Weights of a small GPT-style language model, trained from scratch on English Wikipedia.
Size: width 640, 10 heads of 64, MLP 2560 tanh GELU, vocabulary 41793.
Architecture: LayerNorm before each block, learned positions, biases.
Training: a variant of SOAP for these matrices, 726M tokens, 2768 steps.
Each number is 50 + 15 x the weight over the matrix's rms, rounded and kept within 0 to 99. Layers, rows and columns count from 0.

# layer 2 MLP up, 2560x640, rms 0.0502, rows 763-784, columns 0-159
72 50 27 54 67 45 30 41 72 42 49 39 46 54 84 23 45 62 46 33 77 36 40 63 63 66 37 49 37 46 71 29 36 57 40 64 36 51 71 44 53 54 59 74 85 38 38 59 31 23 74 34 31 28 32 36 50 72 58 72 23 81 41 78 53 50 70 40 32 32 33 39 46 61 50 29 41 61 13 30 36 51 63 72 20 75 53 57 17 43 41 38 46 65 46 56 50 44 49 23 39 47 47 63 45 63 26 52 16 43 64 68 31 33 65 62 27 47 33 53 45 40 47 39 53 61 65 41 43 53 43 52 55 67 76 51 58 57 50 41 61 61 40 70 44 73 25 71 65 49 47 66 27 50 55 40 26 50 38 21
25 61 47 48 50 46 53 44 56 48 28 36 38 42 54 24 44 65 52 54 53 40 48 40 36 73 48 51 46 48 57 48 62 65 43 60 50 36 57 50 47 51 34 47 47 42 56 35 40 59 49 61 49 37 37 64 62 53 61 43 55 54 37 71 63 63 53 45 67 23 49 54 53 33 54 67 34 40 72 63 31 31 58 54 47 82 53 18 44 41 46 28 71 47 20 48 51 45 67 45 50 55 50 55 44 40 46 54 49 72 43 48 49 57 32 66 38 42 52 46 48 29 31 46 59 55 31 37 42 58 67 40 28 27 42 46 35 35 38 53 32 61 45 66 45 50 30 52 64 44 63 44 54 43 60 70 45 53 47 41
44 79 49 32 48 17 33 40 61 58 06 64 70 32 45 46 23 40 59 45 40 50 53 68 41 58 12 25 57 45 37 26 52 56 40 49 42 60 59 31 62 26 57 34 57 53 52 68 66 42 15 53 36 26 59 57 48 74 60 66 35 53 24 45 52 62 47 53 49 39 37 46 22 96 55 55 42 43 52 60 54 08 40 37 14 50 62 57 59 82 80 54 66 63 45 48 44 39 27 71 49 24 41 58 64 58 83 51 42 58 48 59 72 59 38 59 61 48 63 67 66 56 69 55 48 58 61 45 38 64 49 70 45 53 66 69 65 57 51 42 31 46 56 46 40 44 31 40 25 53 45 30 64 70 40 38 23 31 77 61
39 49 48 59 54 38 14 43 35 59 37 24 48 86 47 47 28 36 46 30 55 40 55 48 40 47 58 53 48 38 32 34 90 46 55 76 65 62 61 61 58 56 24 38 67 34 43 90 15 69 53 57 47 27 43 62 46 72 64 59 54 69 19 51 63 51 54 50 29 50 57 52 23 27 60 16 56 59 43 38 51 77 38 40 62 39 33 77 83 89 74 30 56 53 60 58 67 40 22 43 60 29 63 60 50 52 58 49 50 53 75 48 63 55 41 48 74 53 37 32 33 57 36 41 59 30 21 75 64 41 30 34 43 63 52 44 69 75 60 45 45 77 75 33 33 66 51 20 56 36 42 78 39 35 26 57 40 55 99 50
61 50 27 37 54 67 43 45 41 55 18 59 58 31 47 46 55 72 32 41 58 35 07 27 57 47 79 43 49 56 42 32 47 62 61 64 51 71 37 36 44 66 44 54 55 62 28 47 66 60 47 53 71 52 51 83 34 60 41 69 45 57 61 49 47 71 62 57 70 40 45 64 30 57 76 47 60 47 45 53 47 49 87 56 37 50 68 62 54 33 60 36 29 46 09 50 67 66 47 52 41 71 50 46 65 52 25 43 27 48 68 48 36 46 33 64 45 52 60 60 38 53 55 55 70 40 35 63 56 55 62 44 37 47 75 61 66 93 47 38 51 58 73 64 52 45 19 27 47 39 30 32 53 82 60 57 47 15 49 53
65 27 50 61 66 51 52 98 67 55 53 71 54 49 27 33 69 10 31 44 64 58 43 44 67 39 25 33 63 55 56 51 34 42 41 36 36 46 63 57 25 49 31 23 70 31 36 55 32 37 62 65 58 45 69 43 40 34 46 54 19 95 25 24 34 51 48 19 61 29 50 30 50 43 58 37 55 47 41 54 50 60 24 45 61 45 83 40 49 27 29 34 64 30 36 60 57 38 45 31 49 49 71 38 66 44 50 38 58 34 37 45 61 50 55 71 33 25 54 56 77 81 53 65 59 78 63 39 64 60 38 76 39 52 29 53 64 22 58 35 38 63 54 56 56 62 86 53 68 50 73 34 56 66 45 61 68 72 51 42
50 39 44 36 78 63 56 56 27 65 43 36 80 34 67 54 63 22 40 43 52 02 49 46 40 27 68 43 16 19 54 69 64 49 80 49 84 72 62 60 46 77 48 65 56 60 49 43 41 00 47 52 25 52 55 58 73 77 33 21 57 69 60 52 53 28 74 55 39 52 78 49 77 66 44 71 73 79 45 34 76 53 61 41 37 51 62 54 65 04 34 44 63 33 58 67 42 51 72 46 57 53 84 36 56 62 53 70 61 45 65 56 62 40 70 61 48 42 39 42 50 46 61 24 40 46 30 32 42 59 46 29 52 79 15 62 57 54 27 25 51 65 71 56 50 51 57 15 56 49 38 53 60 68 42 13 52 40 43 58
05 56 31 49 26 67 32 60 77 63 30 42 30 52 73 37 62 46 57 80 52 43 53 73 23 61 44 71 50 56 02 43 41 63 57 18 65 66 49 50 73 54 53 57 62 50 34 27 37 67 15 43 71 50 60 63 45 68 62 49 50 60 72 45 49 49 71 49 42 45 53 56 79 38 17 51 66 99 51 27 46 54 60 49 46 71 20 38 33 13 18 63 28 40 55 58 57 48 61 50 66 38 59 39 25 53 44 07 37 60 40 53 78 57 33 54 52 46 25 39 42 53 63 56 37 64 82 49 43 42 52 40 56 50 35 54 49 40 29 30 32 73 42 85 78 39 45 55 27 58 50 50 62 92 38 40 49 47 31 45
47 70 48 19 67 56 48 65 43 40 66 63 48 55 71 61 47 60 61 64 58 51 66 63 53 54 47 22 30 71 29 77 70 45 46 57 41 68 58 44 54 27 57 45 49 53 32 32 36 53 41 50 41 47 69 63 57 40 38 43 64 53 45 53 68 39 58 33 41 36 56 27 36 70 44 49 41 47 22 57 73 54 54 37 54 41 51 48 50 64 54 36 60 40 55 64 57 62 70 43 63 61 51 56 65 63 69 55 26 31 56 52 58 49 40 30 55 55 67 62 35 73 34 37 53 54 70 47 37 43 53 68 66 52 49 50 53 29 58 67 56 60 51 37 42 38 53 52 38 53 50 70 56 63 44 38 59 27 33 39
47 64 64 48 55 49 75 37 49 44 37 62 42 42 54 76 56 56 71 29 57 25 69 37 38 56 56 38 34 63 28 72 45 64 29 35 56 34 32 55 60 55 48 49 39 42 33 32 37 67 60 45 45 62 63 47 54 55 66 64 64 62 45 61 43 38 36 60 42 65 42 30 47 32 40 37 54 47 37 30 24 47 44 50 49 47 53 71 76 29 77 66 71 49 30 37 55 57 45 24 47 47 56 51 45 57 27 41 51 44 74 65 41 64 43 62 33 28 37 30 24 39 41 52 49 68 43 42 27 51 55 30 70 55 25 37 33 14 67 30 38 28 57 51 37 27 60 52 59 29 57 54 51 49 41 45 38 83 55 66
39 55 43 66 53 44 58 41 37 38 58 51 67 40 61 64 42 44 57 26 57 62 57 42 42 73 49 43 43 42 39 59 56 68 42 56 25 39 45 56 63 57 42 56 75 50 60 54 46 50 60 60 31 43 51 32 35 40 58 70 41 50 66 43 37 35 43 60 51 49 59 51 59 17 64 60 47 19 40 47 67 56 39 39 44 62 32 69 45 38 71 45 30 64 39 65 84 20 48 54 54 46 73 40 73 42 28 57 57 58 43 52 31 57 65 61 46 38 35 53 42 44 59 59 50 50 61 57 67 55 30 56 44 57 47 52 39 65 59 40 62 59 39 41 44 44 46 58 42 37 27 51 66 29 25 52 34 38 47 60
45 47 52 58 60 50 55 83 71 48 54 31 57 84 49 51 92 71 87 21 45 45 60 66 47 64 50 55 56 55 68 39 69 51 60 51 44 42 59 21 73 55 55 59 55 33 58 35 54 26 65 31 58 45 43 49 65 28 35 52 38 60 43 68 40 46 49 41 54 41 36 17 42 34 43 50 52 37 37 66 63 49 75 24 51 34 65 51 56 65 18 55 76 65 38 49 50 56 63 68 70 64 30 61 43 49 42 64 58 51 73 69 51 64 42 52 43 41 61 08 41 28 11 23 55 51 76 59 55 49 67 17 52 53 55 78 18 48 77 37 57 36 16 61 45 32 65 28 59 38 47 29 72 29 74 31 52 41 46 45
54 46 55 37 63 51 64 73 55 60 62 39 39 43 55 43 85 49 71 48 70 44 54 70 45 66 57 41 73 34 50 61 57 30 37 52 61 57 62 43 10 54 67 87 72 50 38 72 48 30 46 44 62 74 59 60 43 62 56 09 35 78 44 48 20 77 77 28 43 52 63 33 89 52 58 14 50 62 69 08 52 48 66 53 51 64 67 48 59 38 40 54 76 67 60 47 64 36 55 57 51 13 25 60 71 35 64 32 57 57 61 65 40 41 42 72 68 40 32 60 31 61 43 64 54 64 78 42 33 53 61 35 84 70 40 67 37 28 25 54 31 48 49 31 08 53 25 29 44 51 60 11 45 79 65 47 42 71 48 80
50 62 60 29 64 65 56 30 50 50 55 58 36 54 60 48 56 50 52 43 61 42 46 44 63 58 55 39 35 55 50 50 61 53 53 49 33 71 32 72 55 49 38 53 44 48 52 31 39 57 66 29 38 68 47 68 61 39 54 84 63 49 67 27 46 42 51 74 52 65 56 64 43 62 58 60 36 66 61 58 39 68 56 37 36 47 36 42 33 55 25 62 40 64 49 36 58 54 53 61 36 46 54 27 39 43 34 41 47 64 35 35 34 64 41 45 56 37 63 50 55 45 70 53 53 51 76 49 34 47 35 61 44 44 74 57 56 32 44 49 41 24 48 33 27 37 65 52 35 41 47 44 45 47 62 57 56 36 53 70
64 68 60 60 50 23 57 65 47 34 61 63 52 54 62 48 49 51 37 48 58 75 80 50 29 53 47 61 42 35 41 57 64 58 12 63 43 76 50 24 61 61 13 36 62 30 48 69 69 39 48 52 44 52 56 58 71 67 41 73 52 45 32 73 36 37 31 44 57 51 52 34 73 56 40 31 48 39 40 39 42 45 29 57 34 43 48 40 51 35 43 37 67 37 43 66 56 46 76 70 61 37 61 44 86 64 40 54 62 65 20 61 64 54 58 19 60 48 41 66 53 40 65 66 27 56 36 66 24 80 45 65 52 67 31 39 60 60 42 49 60 30 51 53 66 57 33 56 65 47 40 65 50 46 59 44 78 59 61 48
64 81 37 72 32 33 37 51 51 52 44 67 49 52 29 68 50 26 63 29 49 41 44 50 32 71 34 72 79 48 47 55 30 66 35 54 61 39 67 58 21 50 33 38 44 77 53 61 37 31 03 65 68 24 37 60 61 40 49 40 52 27 63 46 59 47 33 23 32 38 40 48 55 73 38 66 30 68 47 28 49 44 64 44 35 36 63 21 63 40 59 44 54 74 50 59 48 50 57 73 46 47 57 41 59 39 37 71 47 57 77 12 64 59 72 46 18 66 43 66 41 51 52 62 28 36 67 48 86 51 62 54 58 44 74 27 48 34 46 40 54 68 62 60 36 32 47 76 50 69 63 45 54 65 67 61 35 53 37 24
51 47 72 77 31 39 46 50 35 59 36 63 46 53 47 50 21 38 57 39 56 60 58 48 12 21 55 37 59 43 29 39 28 47 58 34 45 28 39 54 62 52 57 43 38 66 50 29 84 59 62 40 42 72 47 51 28 75 49 45 50 59 73 46 51 69 50 83 58 27 44 58 55 52 60 59 70 57 70 26 53 32 46 49 66 31 39 67 28 62 59 66 39 69 56 40 30 38 64 42 49 67 62 88 47 62 62 44 76 45 56 44 42 55 42 32 54 63 59 41 65 45 41 56 54 36 23 49 66 59 37 46 39 50 59 38 48 34 52 61 30 58 52 52 66 27 55 55 66 54 58 41 44 46 38 70 56 29 37 73
21 80 40 42 88 41 24 41 46 57 67 56 57 67 25 40 35 63 40 46 41 74 74 49 71 58 49 57 44 55 62 41 67 68 43 52 30 76 56 59 33 55 51 30 50 49 72 46 44 67 65 94 58 38 48 52 37 69 45 57 69 47 60 39 56 40 71 48 46 47 72 40 34 52 73 56 41 80 38 49 61 10 47 30 59 57 53 44 47 40 70 44 44 28 66 59 56 40 75 48 32 60 39 69 58 49 34 68 47 49 55 47 32 51 69 30 31 42 48 63 70 46 57 47 50 81 63 46 40 51 47 44 68 47 65 51 43 43 82 66 35 61 62 36 51 64 43 48 41 75 52 58 40 49 27 49 58 57 30 31
32 75 41 53 36 47 33 42 65 39 37 72 56 40 25 61 14 45 54 63 47 58 56 72 33 57 54 36 84 47 56 72 55 47 57 66 39 36 54 48 27 32 73 37 48 39 71 39 60 42 61 65 28 44 46 49 44 45 65 52 48 31 40 53 45 67 55 65 62 49 50 49 45 28 60 81 60 37 63 25 69 37 56 62 39 54 50 39 66 66 79 41 49 69 44 84 29 61 39 71 39 47 38 62 53 36 24 52 67 57 71 45 56 47 70 71 16 74 72 33 55 46 21 60 50 53 40 25 72 41 55 31 43 57 27 25 32 43 31 48 57 61 69 57 51 54 55 46 38 45 42 62 41 33 40 54 58 69 57 44
66 41 46 46 21 54 69 00 33 52 69 42 55 71 35 57 38 28 36 55 61 77 55 64 30 43 35 64 45 80 24 45 40 59 59 20 38 76 84 71 00 50 19 33 48 51 76 40 48 39 18 80 52 59 65 47 53 46 31 30 64 60 24 45 90 52 66 65 40 51 41 35 36 61 53 52 59 45 40 33 46 71 74 54 34 34 67 24 40 48 69 47 00 61 73 48 72 30 51 25 62 52 59 51 48 47 52 30 64 69 29 32 64 47 51 38 36 52 51 40 03 49 67 25 45 50 67 53 55 52 61 70 72 31 67 48 34 55 11 53 25 67 56 57 32 62 49 50 52 43 42 30 75 38 26 59 44 53 85 36
47 37 50 40 82 31 27 52 44 68 64 62 66 45 40 66 67 66 66 56 62 56 55 76 61 21 48 74 42 70 38 37 52 99 32 66 42 55 58 22 57 55 28 70 52 25 79 58 41 45 70 18 36 61 38 32 68 49 52 46 36 69 42 33 50 52 33 76 70 71 60 68 50 77 50 41 48 56 28 72 27 43 64 58 59 63 55 79 39 78 44 50 45 37 71 58 45 21 07 32 44 56 31 83 34 44 25 30 36 53 53 13 29 86 24 65 33 48 35 35 52 69 58 60 58 77 47 44 81 54 43 42 40 54 48 54 74 42 32 43 30 43 32 28 60 24 51 41 56 46 68 72 43 17 54 38 59 29 39 64
82 43 54 83 47 57 55 56 49 52 60 55 57 58 53 64 40 18 48 46 59 73 70 30 18 54 78 48 55 44 39 31 73 33 50 57 55 47 52 41 86 19 51 25 59 64 18 60 44 46 64 49 58 86 39 35 67 48 55 46 48 34 47 46 54 82 38 39 64 52 43 62 60 58 44 53 63 38 37 41 63 18 71 63 49 47 33 69 55 70 49 34 75 46 45 67 40 67 59 49 60 59 52 56 58 41 46 41 39 58 33 48 20 64 39 37 56 80 44 51 68 61 70 44 74 21 42 45 57 51 52 55 18 67 27 51 50 55 50 85 51 56 56 29 48 34 58 45 57 59 39 25 53 42 71 57 66 27 30 85
# layer 2 MLP down (transposed), 2560x640, rms 0.034, rows 763-784, columns 0-159
37 68 46 50 58 47 68 69 53 31 43 56 39 44 57 31 29 40 45 36 71 43 57 45 46 54 36 62 57 40 51 47 65 54 67 25 39 52 54 39 36 36 46 51 51 67 33 61 47 57 47 28 49 56 43 35 50 45 53 61 62 74 72 47 51 50 44 22 72 58 61 50 65 63 42 58 67 50 41 32 53 56 37 38 50 48 38 36 53 58 46 36 38 50 54 43 47 42 79 69 79 33 65 44 62 61 50 44 61 58 55 50 56 55 59 54 38 48 49 60 27 52 70 59 45 51 41 39 62 49 84 48 27 58 33 52 61 33 52 59 46 40 28 50 51 39 57 41 43 48 68 71 43 57 45 61 38 56 47 31
63 44 43 68 56 55 18 37 31 61 68 52 57 51 42 22 55 61 48 47 69 63 32 43 44 75 34 44 46 46 60 70 50 39 62 50 67 82 69 43 47 74 60 63 62 61 55 46 41 54 38 45 50 60 28 43 76 67 77 48 20 52 21 45 37 49 65 53 60 53 31 28 57 37 34 55 71 39 46 49 67 36 70 40 35 51 37 51 60 47 40 46 80 43 17 22 56 61 73 77 63 36 69 78 47 61 57 40 61 39 30 39 49 37 48 62 45 60 27 48 62 44 32 61 25 67 49 52 58 45 49 58 72 61 67 68 35 33 56 68 52 56 58 52 66 60 47 61 75 55 67 52 47 45 42 41 24 20 40 48
46 43 44 32 13 74 39 49 60 49 40 80 35 66 46 64 55 51 55 52 56 15 68 48 55 43 37 51 35 56 70 52 67 54 38 43 43 46 54 65 68 43 44 64 53 66 37 79 37 59 65 51 38 75 48 62 37 29 39 40 69 31 83 55 52 54 58 61 55 47 52 58 48 35 35 45 46 46 62 55 57 54 21 45 58 39 48 42 41 46 44 81 40 65 96 47 53 41 73 48 73 81 38 40 48 39 40 54 79 29 55 49 45 37 48 37 54 49 38 27 31 44 56 46 42 33 49 50 62 38 71 03 57 55 28 51 61 29 42 63 65 49 49 25 46 54 65 65 43 37 70 59 49 22 37 59 57 71 54 68
58 92 46 52 50 47 67 43 36 65 62 64 70 57 24 30 49 36 28 58 38 67 59 81 60 53 36 31 50 42 38 64 39 47 71 03 40 56 61 50 34 42 48 31 63 25 55 54 51 81 64 44 29 47 18 49 35 28 33 74 65 45 77 36 49 46 27 39 47 46 56 51 65 20 70 90 41 43 55 42 83 51 31 71 47 47 49 35 55 76 53 09 46 30 42 33 38 49 43 37 83 46 27 30 47 55 72 45 37 40 47 25 27 68 48 28 61 51 80 85 50 50 28 23 70 40 84 47 64 27 68 31 39 36 76 40 75 52 29 75 42 64 40 28 23 49 67 45 53 59 21 72 28 53 60 25 42 66 54 39
32 57 33 59 39 34 42 40 50 64 50 62 57 27 66 52 51 39 58 73 52 41 61 23 63 33 45 53 44 11 54 23 62 51 51 56 42 42 37 48 50 58 59 55 60 79 74 53 43 62 54 50 34 35 42 36 28 38 68 42 43 71 59 53 51 72 50 33 45 52 49 39 47 38 40 44 74 30 59 47 22 73 34 56 47 28 48 56 65 32 33 55 59 47 66 41 25 25 72 45 63 13 57 73 47 48 60 31 45 43 33 55 29 45 43 67 48 67 38 37 58 66 61 71 30 43 47 36 56 43 48 43 72 42 49 45 52 51 49 76 43 33 27 63 51 52 67 50 28 57 70 47 65 41 40 36 54 52 52 44
50 48 50 25 35 56 37 60 55 54 50 59 47 47 75 45 53 53 55 41 36 77 63 81 16 41 52 36 62 39 30 67 44 49 46 49 43 37 59 33 34 18 54 48 25 63 51 56 25 43 49 46 73 59 51 60 68 46 79 64 34 65 43 41 46 35 68 05 63 56 70 71 53 35 77 48 34 71 40 31 44 50 58 52 55 53 58 39 24 68 54 28 45 40 47 74 53 45 74 73 36 50 47 35 56 71 48 52 86 35 53 31 59 19 48 67 38 50 41 67 37 57 43 45 41 62 63 45 70 28 45 73 49 43 57 19 47 46 55 51 35 76 28 49 67 64 52 59 54 71 62 24 74 68 62 41 53 43 56 34
37 20 55 69 64 75 16 30 34 49 57 73 52 31 42 46 65 40 48 45 75 46 36 68 68 71 53 45 54 54 65 47 64 35 42 65 58 64 32 35 58 47 44 63 30 79 49 63 46 37 48 46 49 60 45 71 45 56 61 55 27 35 48 86 58 65 57 63 30 40 28 64 70 33 55 32 42 62 60 45 38 64 80 56 26 68 43 39 29 67 84 62 38 33 24 45 68 53 57 31 74 38 48 54 37 40 50 52 54 43 44 43 62 53 42 53 41 62 55 46 29 24 10 47 60 56 68 41 14 43 28 54 62 38 46 66 56 45 49 52 60 49 66 32 45 49 38 46 55 57 34 44 59 61 51 49 48 55 64 46
47 56 29 79 33 47 50 38 61 53 47 40 34 43 49 52 44 64 40 59 50 66 23 40 55 52 61 57 58 66 43 27 55 18 29 63 59 35 59 76 54 71 55 62 41 59 67 20 25 75 42 35 48 45 54 07 04 19 34 45 46 56 71 68 53 39 68 54 43 56 46 43 64 40 46 70 65 48 51 61 47 62 33 62 34 52 26 41 87 52 42 59 56 39 57 36 03 27 54 63 71 19 78 36 54 59 39 16 58 40 28 64 70 48 74 27 65 69 67 18 83 39 37 23 38 41 39 45 54 32 70 24 60 59 38 61 32 76 63 03 37 04 68 29 79 60 70 46 70 28 45 45 52 60 64 54 31 67 45 33
63 45 64 53 53 46 56 48 37 47 59 47 60 39 48 28 62 65 33 42 38 62 68 50 48 35 55 33 47 40 36 44 45 46 70 20 51 40 31 72 26 37 55 53 65 61 16 46 47 63 61 50 25 28 28 56 51 43 53 35 31 42 54 53 90 29 66 36 57 62 39 41 68 35 31 56 86 60 48 49 46 40 57 52 59 41 48 40 52 55 48 30 61 45 33 29 51 45 66 33 40 65 45 25 38 33 50 49 53 40 65 44 43 45 57 76 51 53 31 41 62 52 44 52 55 62 37 49 71 42 41 58 51 30 38 37 38 54 19 52 28 51 53 62 56 46 60 58 40 50 45 53 50 44 63 55 46 62 59 61
39 59 19 45 32 55 50 37 54 70 78 63 56 62 37 31 58 53 60 49 36 63 66 50 52 61 62 53 60 57 60 35 71 53 45 44 56 56 32 71 55 42 58 51 36 55 52 51 45 43 43 62 47 72 30 46 63 40 60 44 25 63 59 30 31 42 46 59 59 37 41 85 63 59 64 53 47 47 58 63 48 53 45 67 43 67 29 50 27 42 44 39 50 49 57 48 56 68 59 33 52 47 49 63 48 41 65 52 69 52 39 22 41 47 59 53 64 62 38 69 43 62 22 52 49 58 52 43 41 61 30 61 58 48 54 52 43 38 42 60 36 65 49 57 38 56 33 40 47 43 73 48 65 55 18 29 58 58 48 47
35 62 57 46 29 60 52 51 41 68 34 56 55 52 47 39 60 59 54 67 43 76 55 58 70 29 65 69 56 56 47 40 38 71 62 26 64 31 50 68 52 48 37 54 35 69 26 72 63 62 49 30 90 57 63 63 46 34 49 70 64 41 55 43 39 43 65 71 83 52 68 54 28 72 57 70 52 49 67 76 72 46 54 58 33 34 59 46 43 72 50 28 79 46 42 29 46 53 31 74 48 62 48 66 54 55 27 44 62 56 61 56 43 52 39 64 64 49 81 41 52 30 38 63 60 47 66 84 53 62 44 49 55 31 36 46 69 58 57 72 39 59 43 49 65 54 47 50 52 29 51 57 52 62 28 67 59 51 74 71
49 25 21 42 64 58 33 57 37 35 57 42 69 39 33 35 39 47 55 57 50 54 46 48 35 35 33 53 44 16 41 45 33 51 59 62 77 74 41 73 33 86 44 74 32 73 33 37 56 62 80 48 42 57 55 60 28 39 62 33 75 43 57 47 74 50 28 29 37 40 48 59 72 56 48 67 46 62 51 37 63 51 25 38 66 23 66 29 46 41 27 44 50 32 20 69 51 48 63 53 48 61 17 56 71 69 24 57 45 33 40 54 39 35 42 71 48 38 44 60 24 58 61 59 67 53 47 45 46 36 37 26 57 45 37 75 72 74 38 38 56 30 48 53 59 49 70 39 81 68 21 51 64 75 66 62 63 42 60 39
54 41 40 45 65 34 30 67 33 62 53 47 55 46 55 45 58 51 56 50 73 65 68 52 56 59 44 52 54 49 51 31 58 55 52 51 52 48 89 27 50 31 34 68 31 44 52 35 61 84 59 26 34 35 59 49 65 55 71 54 59 41 59 50 48 36 55 49 32 41 55 63 46 86 40 72 60 45 74 55 55 48 18 74 50 54 38 68 52 48 40 44 66 29 34 40 45 69 53 54 42 30 39 71 52 56 35 50 37 61 53 71 57 32 61 45 43 46 67 54 39 36 56 51 58 51 40 60 32 23 69 47 48 42 30 56 47 55 42 41 54 51 33 48 40 83 80 56 46 29 56 35 33 45 53 45 40 31 67 62
50 60 22 60 53 36 41 78 51 40 47 31 57 47 96 57 28 70 39 53 60 35 39 62 44 31 59 38 55 41 68 48 40 62 40 32 34 64 75 45 79 41 59 35 47 69 48 62 52 30 43 42 64 44 33 74 53 52 57 42 37 75 57 41 28 34 45 18 69 53 57 28 51 52 16 37 56 50 41 45 69 48 63 70 41 45 63 57 48 37 53 59 77 37 56 44 69 57 33 38 59 73 51 70 68 84 57 67 50 29 57 57 57 28 51 54 50 45 74 61 39 68 43 52 59 33 41 55 62 40 49 44 40 61 55 41 64 43 67 38 64 71 57 54 85 21 26 51 47 54 42 46 56 57 32 41 40 39 68 44
43 34 50 57 49 46 63 43 24 46 47 29 67 57 40 51 50 42 55 43 65 59 70 45 71 72 79 36 35 35 54 55 85 68 48 40 52 55 27 61 39 41 59 58 58 44 60 47 62 66 71 57 99 52 73 49 46 33 29 54 76 57 59 60 54 65 49 66 65 44 49 66 46 30 58 53 70 43 50 36 71 56 65 55 34 75 40 74 53 46 50 62 54 48 41 47 49 58 63 65 61 71 47 63 63 59 46 53 42 64 36 48 45 57 35 57 46 53 34 54 39 77 62 52 48 41 57 66 42 46 44 55 52 40 41 80 66 34 47 42 50 78 69 44 63 67 41 42 36 60 29 61 50 50 54 41 51 50 59 55
45 51 59 41 66 88 49 65 60 13 42 49 48 67 34 23 19 37 68 56 41 58 51 41 61 51 22 37 18 55 45 56 20 56 24 32 48 92 59 64 18 63 42 30 77 15 52 33 57 57 23 25 37 53 59 44 50 65 31 66 49 24 15 29 40 55 54 74 54 42 34 53 52 52 22 38 73 45 70 37 39 57 53 11 65 35 71 75 44 48 35 91 65 72 49 47 58 50 49 41 25 25 37 66 44 60 62 58 53 55 40 80 64 43 19 86 41 48 64 35 49 58 30 40 26 48 51 70 46 69 65 53 59 38 35 34 44 71 46 61 54 40 64 57 58 46 61 41 42 49 52 50 51 45 33 44 49 30 40 39
63 47 75 34 54 63 76 48 70 57 34 36 65 52 20 39 52 53 43 41 38 41 49 24 32 39 44 73 35 46 53 74 59 34 83 57 81 73 55 64 29 62 25 60 66 19 38 55 44 60 36 58 49 57 61 51 56 58 56 58 42 71 44 77 67 43 36 57 52 65 51 57 54 76 73 50 56 60 35 52 30 62 37 65 31 64 50 29 65 52 61 42 45 58 33 51 46 83 37 77 35 39 73 70 63 19 31 57 43 47 72 47 50 31 68 34 67 59 55 38 78 64 52 40 47 38 75 56 84 64 61 57 61 64 69 45 63 22 59 55 58 61 56 58 65 47 52 72 63 26 27 47 47 61 45 81 27 51 46 48
43 59 73 76 47 54 67 60 50 16 31 33 51 48 66 51 40 50 50 34 38 31 34 65 67 16 46 57 29 65 42 68 39 55 44 54 55 24 53 30 67 33 42 44 73 63 64 58 59 59 29 38 45 67 31 28 28 44 77 75 52 63 65 60 46 78 51 49 67 73 63 69 63 40 38 32 67 47 39 63 52 64 30 53 33 29 48 64 33 50 43 45 51 56 62 41 55 51 41 51 20 50 28 54 41 52 46 49 70 57 55 60 39 82 47 53 26 74 47 46 52 45 37 54 56 57 40 56 50 57 73 31 34 51 32 37 64 39 65 18 71 46 70 38 39 55 42 26 49 60 39 42 59 16 50 50 71 53 53 56
30 63 23 53 66 59 79 46 58 43 47 46 51 49 47 56 27 57 48 81 42 48 55 76 37 48 61 56 65 45 43 46 53 41 71 50 40 55 38 52 47 64 54 42 54 26 59 45 49 34 56 71 39 55 55 30 61 25 71 64 46 55 42 67 51 45 50 56 63 30 29 41 72 81 58 52 36 54 72 44 49 79 33 40 51 55 51 55 48 51 77 37 56 51 41 67 50 50 28 53 63 37 42 62 48 37 45 76 14 43 54 46 45 13 65 54 73 47 61 64 45 55 55 54 59 56 54 55 70 37 62 26 32 33 64 36 42 38 86 60 68 47 71 33 40 84 44 55 44 37 53 56 49 50 61 76 50 55 55 21
77 24 65 39 38 73 85 48 48 67 46 26 32 54 62 20 32 57 42 58 62 42 22 29 68 59 19 71 59 54 36 43 72 29 39 43 58 28 40 74 72 62 53 60 42 40 31 50 44 56 50 59 33 41 33 48 56 51 49 52 53 32 22 43 54 62 54 57 58 56 53 41 60 50 56 68 65 68 57 52 26 47 30 72 55 33 69 65 47 43 51 51 51 59 56 61 83 56 51 53 40 27 32 53 40 36 63 50 51 47 71 58 49 42 66 52 69 65 67 45 62 48 56 42 42 45 45 39 65 63 49 67 25 71 44 32 53 33 17 51 73 47 34 72 45 49 27 57 41 75 53 46 51 65 24 46 49 39 78 49
65 36 26 71 80 66 65 64 46 80 57 51 62 50 66 61 70 50 59 65 61 55 36 18 50 32 45 47 87 49 27 61 61 43 66 72 43 34 46 73 56 61 60 22 57 61 56 73 43 62 91 66 49 05 50 72 26 43 34 58 50 60 75 51 83 73 99 41 17 51 26 42 50 21 44 59 44 21 71 40 60 40 49 39 16 61 48 50 52 58 70 46 74 42 41 30 63 55 56 56 14 41 54 00 43 73 53 67 39 59 38 26 37 55 66 53 49 61 47 78 45 48 52 85 50 25 44 63 51 55 80 63 61 48 58 71 64 60 36 39 48 69 68 61 24 47 75 54 45 57 39 57 64 70 59 21 28 62 21 10
55 66 56 45 62 66 92 32 43 08 47 50 57 66 46 53 52 60 25 41 47 25 33 41 56 17 55 66 56 23 46 56 28 46 99 90 66 73 41 00 63 55 20 21 45 44 37 55 45 62 00 45 45 36 87 60 98 49 47 36 65 24 33 61 59 80 56 41 52 47 47 51 51 97 43 40 54 41 69 33 63 69 73 70 48 84 58 12 70 68 54 26 58 38 00 69 65 53 47 25 90 29 68 48 42 80 52 30 39 49 63 43 41 64 99 23 26 48 39 60 68 19 12 60 62 11 56 58 60 62 23 59 70 81 30 45 57 42 48 49 35 78 62 65 69 50 30 70 72 35 72 15 20 70 34 50 65 57 17 70